python train.py --head_dim=32 --init_std_qkv=0.0361 --lr_mult_o=0.902
Each number is 128 + 32 x the weight over its row's rms, rounded and kept within 0 to 255. Layers, rows and columns count from 0. The size above them is the row's rms in percent of the matrix's.

# layer 2 attention key, 128x192, rms 0.0509, rows 0-32, columns 96-191
size [ 48  46  55  49  46  50  53  57  50  62  48  49  60  56  45  55  45  56  57  55  49  62  46  59  58  57  50  45  70  52  46  54  55]
[[121 180 107 115 187 122 159 127 140 162  95 171 199  98 135  62 152 119 156 125  91  74  97  79 114  97 192 109 139 131 163 129 125 160 119 114 101 153 170 144 139  99  95 121 101 124 167 116 157 135 169 145 173  92 125 142  88 116 124  90  69 114 170 123 110 135 138 176 176 114 124 163 145 112 101  63 156  75  99 121  95 159 137 128 102 126 168  98 117 178 149  74 153 120  69 158]
 [104 145  96 140 121 111 123 179 166 182 162 124 143 145 111 171 107 146 125 134 118 136 144 127 166  82 188 127 158 156  63 164 141  86 135 207 166 128 135  97  69 127 116 127 113 113 129 152 103 181 152 135  82 124  64 134  66 148 128  83 192  62 173 116 104  88 114  96 120  82  92  89  99 113 116  98 118 140  87 105 107 108  92 159 128 147  90 168 128  79 102 107  90 176  81 121]
 [161 129 145  91 101 166 107 121 128 110 116 135 105 136 160 193 186 114 157 162 114 147 148 117  85 133 153 147 119 143 102 159  88 200 108 157 130 121 167  74 124 125 130  95 127 196 130 145  95 114 110 142  99 124 143 132 149 128 131 151 139 173 131 127 118  96 111 136 113 161 116 121 215 134 147 159 148 101 184 176 139 146 159 102 189 113  86  78  92  90  95 174 172 198 131  83]
 [105  94 130 109  84 125  94 154 168 111 115 147  97 110  84 205 146 111 143  66 153 137 190 129  67 121 161 129 157 157 147 189  65 157 151 138 111 142 142 134  67  89 122  89 129 137 136 162  85 121  86 115 112 145 162 104 148 147 122 181 112 132 141  85  89  59 131 155 136 138 136 147 194 157 104 124 172 168 151 140 155 158 102 169 135 108 137  80 121  81  86 161 184 188  99  89]
 [129 113 138 138 160 148 118 195 121  96 165 160 140 139 100 137 155 109 154 176 150 135 124 178 151 165 136 147  62 111 127  88 132 119 153 185 146 124 147 177 143 144 134 139  98 115 169 142 115 155 171 171 127 139 113 143  91 129 148 117  78 125 155 168 139 157 159 113 156 105 167 104  86 157 162 148 152 143 155  79  83 102  62 114 102 165 171 125 148 161 136 178 135 107  62 173]
 [ 86 122 165 138 137 140 126 129  79 114  98 119  85 111 222 140  98 113 115 103 121 138 141 120  97 136  91 136 108 104  99 138 130 142 114 131 102 189  96  87 100 161  94  89 130 107 111 123 116 111 146 148 118 138 158 144 205 148  91 170 105 164  95 102 117 169 119  82 153 112  86 106 115 137 116 164 116 172 133 119 127 169 145 119 166 142 128 197 119  98  81  70 106 127 117 171]
 [138 118  91  85 103  92 113 177 105 104 114 153 112 113 151 170 133 135 162 140 136 126 145 132 159 118 139 129  88 106 176  75  84 140 120 125 126  34 151 116 117  69 112 123 113 152 148 173 114 109 113 138 134 122 164 150 118 130 126 116 180 120 117  99 129 125  84 159 190 147 120  70 175  97 102 140 123  60  64 110 125  48 123 139 172  87 160  61 185 119 123 144 126 201 146 106]
 [200 166 110 142  85 123 118 122 142  92 141  97 138 153 114 173 120 120 165 162 127 143 137 204 186 154 146 162 150 161 122 121 107 118 149 156 155  56 170 110 118 120  99 153 129 166 129  89 156 152  88  87  50 103 157 153  93  70 103  92 161 132 130 126  89 124 117 179 141 186 101 116 128 124 133 156 113 139 113 125 125  69 177 162 194 175 165 109 164 106  78 135  96 111  70 137]
 [122 169  99 121 147 152 120 169 164 118 136  77 144 163 135 157 107 139 134 160 152 107 142 101 141 132 146 105  90 105 148  58 128 158 134 131 179 157 101 170 194 118  88  90 123 112  80 171 140 137  91 169 186 108 119 159 133 137 132  95 165 101 139 101 125 113 174 153 151 119 127  91 116 151 161 131 131  99  59  98  86  74  80 173 122 147  71 143 166  90  91  91 155 172 104 142]
 [168 142  88 119 119 144 144 101 117 108 126 121 168 122  94 209 147 139 149 129  91 127 113 113 168 125 148 122  88 136 128 145  69 183 155 142 157  89 250 134 184 152 127 103 151 142 139 153 136 154 100 130 130 122 133 139  79 131 100 135 152 129  95 119  91 123 140 150 157 164 122 148 160 146  97 157 143 104 110 164 127 124 120 148 204 148 107 122 180 119 128 120 135 123 119  91]
 [103 157 156 150  93 182 110 159  77  92 144 134  80 132 174  96 141 111 141 163 162 122 127 114  94 114 150 178  93 132  80 145 107 152  89 127  94 147 146  95 117 110 118 122 100 161  99 188 114  97 125  93 102 125 126 150  98 136 153 167 149 100 164 137 161  87  90 142  86 186 108 136 166 117  96 113  99 175  90 212 111  97 194 154 145 144  91 141 100 153 106 133 139 190 129 150]
 [ 92 149 145 108 130 149 104  94 123 173 165 145 179 165 107 131 107 137  79 120 144 137 123  71  62 111 138 158 141 136  84 103 169 110 173 137 147 156 140 161 184 134 116 162 132  97 138 103 145 145 108  89 132 130  89 110 149 123 173 124  98 104 115 114 128 177 157 123 161 119 131 198  97 142 152 120  98 144 133 144 126  95 120 134  77  69 144 107 140 139 173  93  52  87 102 152]
 [ 95  41 101 112  88 106  81 117  63 164 162 158 135 137  56 126 116 189  80 139 145 160 124 136 113 131 154 123 136 114 112 148 144  83 137  91 125 104  50 136  95 106 138 143 133 146 112 178  68 150 147 118 174  77  62 124 187 120 156 121 135  96  41 135 167 164 145  93  74 130  82 130 145 148 184 138 144 197 117 110  92 168 109 120 143  91 136 112 129 100 131  88 112 108 101 141]
 [ 60 128 143 111 119 142  82 132  74 114 134 122  95  92 170 146 100 123  94 132 135 143 108  96  81 148  96 202  98 148 121  94 101 106 161  66 121 151  80 140  82  97 170 152 191 100 165  89 115  74 109  96 169 109 120 179 178  71 122 144 174 142 133 126 148 150 131  90 116 142 140 162 133 153 123 106 100 188 127 160 140 125 107 124  94 150 134 141 128 186 175 129 114 120 140 182]
 [ 67 135 170 150 118 112 127 130 168 111 108 117  18 151 114  96 131 166 200 118 120 104 131 161 187 148 163 182 132 150 110  98  93 123 190  86 137 152 114  83  66 136 149 140 124 149  94 130 147 145 132 105 151 182 113 116 106 130 163 126 154 154 115 135 114  93 118 157 132 149  99 135 143 123 110 109  85 144  88 126 107 129  70 183  72 104 143 114 128 126 122 105 130 142 130 129]
 [122  94 133 175 154 104 150 125 140 117 155 138 152 141 134  71 119 143 132  93 116 139 153 118  90 152 130 130 172  93 161 102 148 159 156 176 124  95  94 137 147 125 102 154 160 145 132 135 105 146 123 136 138 112 149 159 109 114 176  98 131 126 149 107 128 110 169 124  97 126  93 122 100 120 163 113 190 146 132  79 142  78 133  82 146  62 164 112  91 192 115 121  89  48  72 158]
 [137 141 151 141 137 134 131 175  81 144 154 131  99 150 164  84 174 148 123 129 148 178  54 177  94 155 130 111 113  85 104 121 191  90 162 124  99 157 167 102 116 153 110 109 193 104 130 119 150 111 120 134 123 120 113 116 157 129 126 103 133 113 188 127 129 113 117  97 186 150  99 193 138 130 131 149 138  68 121 159 102 132 144 155 148 165 154 131 141  76 123  99 137  91 148 146]
 [136 107 157 175 181  88 133 153 161 112  97 102 169  69  83  87 109 148 133 134 144 126 148 149 148 166 123 129 164 167 173 132 126 150 190 146 126 132 142 118 137 162 149 123 169 146 179 163 135 133 117 143 110 138 127 128  92  94 115 103 119 101 130 178 126 131 152 162 171  40 137 196  92 112 134  97 161 129  89 105 164  54 102 138 162 160 144 148 123 141 128 142 166  78 136 145]
 [137 180 112 122 158 127 135 154 123 149 166  85 176  99 100  83 112 106 132 144 114  99 150 166 169  99  97 148 119  35 165 144 122 136 165 109 174 125 112 143 119 158 120 113 118 121 143 138 156 105  85 146 154  73 124 123 119 186 150 113 116 126 157 124  66 126 143 178 107  78 171 184  74 125 131 124 177  29  77  90 113  85  68 166 114 108 174 119 174  72 152 167  96 117 123  93]
 [194 170  80 153 119  63 115 167 182 130 144  98 219 128 103 117 140 160 148 182 149 133 195 117 214 151 174 131 149 135 194 140  92 159 129 142 153  94 115 158 116 131 143 110 166 167 142 148 180 142  72 146 120  87  94 141  88 140  88  84 141 150 128 104  47 118 149 174 148 137 195 172 119 107 142 129 136  38  82 148 133 104 132 135 167 165 143 120 137  74 136 114 150 123 149  98]
 [106 116 123  74 129 148 137 130  69 154 129 134  88 144 132 135 115 119 116 111  88 156 169 161  82 107 177 125 123 124  74 126 125 141 116  95 128 112 139  89 138  87 133 113  92 103 116 148 130 162 188 150  55 151 105 108 178 167 118 176 153 108  91 141 121 164 135  73  87 144 164 100 151 127 101 140 101 136 152  83 112 165 166 151 141 121 109 125 139 121 100 114  74 152  90 219]
 [ 75 170 171 128 184 152 100  87  59 124 130 129  89 170 143 107 110 127 115  87 135 115 128 144  83 114 140 131 116  95  94 174 211 118 135  79 105 175 120 145  94  95 121 101 163 122 121 158 100  99 215 129 152 104 105  95 192 121  60 171 113 125  85 181 187 188 109 119 120 149  96 100 188  98 109 127 144 135 189 151 124 130 151 151  81 115 109 150  44  84 138  82 155 181 148 142]
 [105 164 151  91 146 154 105 106 155  96 133 123  85  96 135 141 145 134 166  89 146 166  92 133  97 105 118 131 108 142 121 181 133 124  82  95 159 133 146 129  97 154 162 157 132 158 122 109 112 137 111 117 117 179  96 140 205 127  76 180 172 170  72  86 109 108  84 105 134 141 149  98 161 156 100 131 119 136  93 113 125 111 179 133 127 145 119 118 120 158 126  65 137 182 147 152]
 [128 138 142 108 110 114 182 122 150 134 117  86 100  80 170 177  79 130 148 111 126 121 140 119 144 141 162 144 126 153  72 129   0 174  92  99 153 137 167 138  80 103  75 126 114 113  83  90 190 116 136  75  85 127 142 134 126 146 152 152 146 153 156 170  79  91 121 141 104 143  83  98  90 113 124 176 115 111 175 115 103 143 164 140 132 167 120 120 108 136  61 105 110 109  96 164]
 [110  51 143 139  90 130 167 144 163 133 143 130 129 100  80  59  95 135  88 130 159 164 146 151  95 107 140  98 103 207 150 163 102 138 127 111  56 150  78 152  96 121 108 164 171 145 131 110 141 188 163 137 133 135  73 147 114 121 151 120 173  90 140 146 120 124 125 133 124 157 100 116 185 144 136 113 126 136  66 172 127 174 139 121  95  91 148 125 112 142 144 177 165  45 149 147]
 [111 106 159 137 150 145 121 164 144 176  91 165 125 134 166  50 143 147  90 160 172 111 126  91 114 120 105 123 122 124 124 170 174 116 128  76 132 166  62 192  73 112 157 136 102 118 113 151 107 114 152 123 138 117 125 138 162  90 102 109 125 117 110 169 153 156 156  74  84  83 117 157  91 165 127  91 166 146 172 167 113 145 184 112 109 103 136 119  99 124 138 172 130  85  88 128]
 [105 148 151 132 127 150 177 117  95 159 143 102  69 142 111 124 192 132 135 109 125 116 140 140 100 136 127 146 120 136 107 107 169  92 112 129 134  83 100 105 117 114 115 127 144 173  95 184  78  79 178 142 133 149   3 129 161 137  98 100 102 101 138 135 214 180 162 172 105 107 132 123 106 121 151 117 127 129 126 157 198 109 107 108 104  81 159 131  42 162 113 148  80 103 140 110]
 [146 163 177 137  93 119  65  87 137  99 146 116 122 148 107 114  73  80 163 116 148 121 118  50 132 138  69  99 156  79 123 209 206  95 153 127  89 118 176 193 209 134 174 107 142 139 173 168 119 151 120 168 136 191 154 106 174 145 100 112 130 106 111 106 141 126 137 140  77 174 136 111  75 190  68 121  91 124 178 165 127  95 106 136  81  76 125 148 108 120 139 122 115 124 131  66]
 [ 76 107 124 124 119 183  79 140 107 149 172 158  92 107 148 194 143 163 135 150 146 106 107 125  85 109 145 130 114  79 120 118 146  41 155  88 204 175  88 154  61 153 137 133 170 118  98 202 121 117 121 137 157 111  85 114 207 142 122 160 139 115  85 125 176 164 132  95 106 125 153 102  89 138 153 135 157 149 123 129 116 148 121 159 131 106  97 125 150 116 185 141 103 143 184 131]
 [127 144 162  92 105 135 117 103 105  78 137 129  98  87 136 145 142 117  95 154 142 144 137  71 143 137 160 155 123 180 102 151 111 185 132 175  68  83 190 108 100 126 133 155 101 165 135 130 171  53 121 149  88 188 174  75 178 157 129 143 173 125 140 124 125 113 117 138 203 120 141 145 170 120 118 127 105 107 116  97 149 119 167 174 176 177  91 123 105  75  69 106 151 148 214 151]
 [130 102 149  79 150 102 106 173 179  87 109 113 139 125  87 130 142 152 124 106 114 121 126  90 152 160 132  85 114  96 167  96 198  95 156 152  96  40  58 140 137 113  94 159 127 128 137  97  88 120  74 188 126 165 142 167 112 161 161  40 121  89 183 108 105 122 140 113 177  80 144 142  76 102 165  97 121 110 102  75 184 116 139  98 138  93 109  90 129 173 136  79 101  69  96 121]
 [175 138 125 133  59 122 150 115  89 119 139  85  85 115 129 177  99  86 142 100 128 105 152 132 113 128 136 147 135 163 107 127 121 150 134 188 178  82 178 104 176 157  87 133 139 153 104  86 101 115 101  97  59 134 138  88 100 144 141 104 155 140 102 121  94 106  87 197 139 154 155  93 156 124 135 191 156 146 138  99 158  54  85 117 124 135 124 139 177 136 168 128 109 158 149 113]
 [130 107 169 153 169 145 149 150 161 112 116 141 155 167 165  61 194 151  49 201 145 151 111 130  95  58 105  69 142  96 121 137 169  65 106 128 144 121 115 144  87 111 135 156 127 168 112 115 103 107 124  80 127 134 127  90 154  93 130 119 131 158 100 154 167 147 131  83 143 108 172 160  93  99 148 114 128 135 174 150 169 124 172  85  93 150 124 102  69 128 163  89 132 149 117 120]]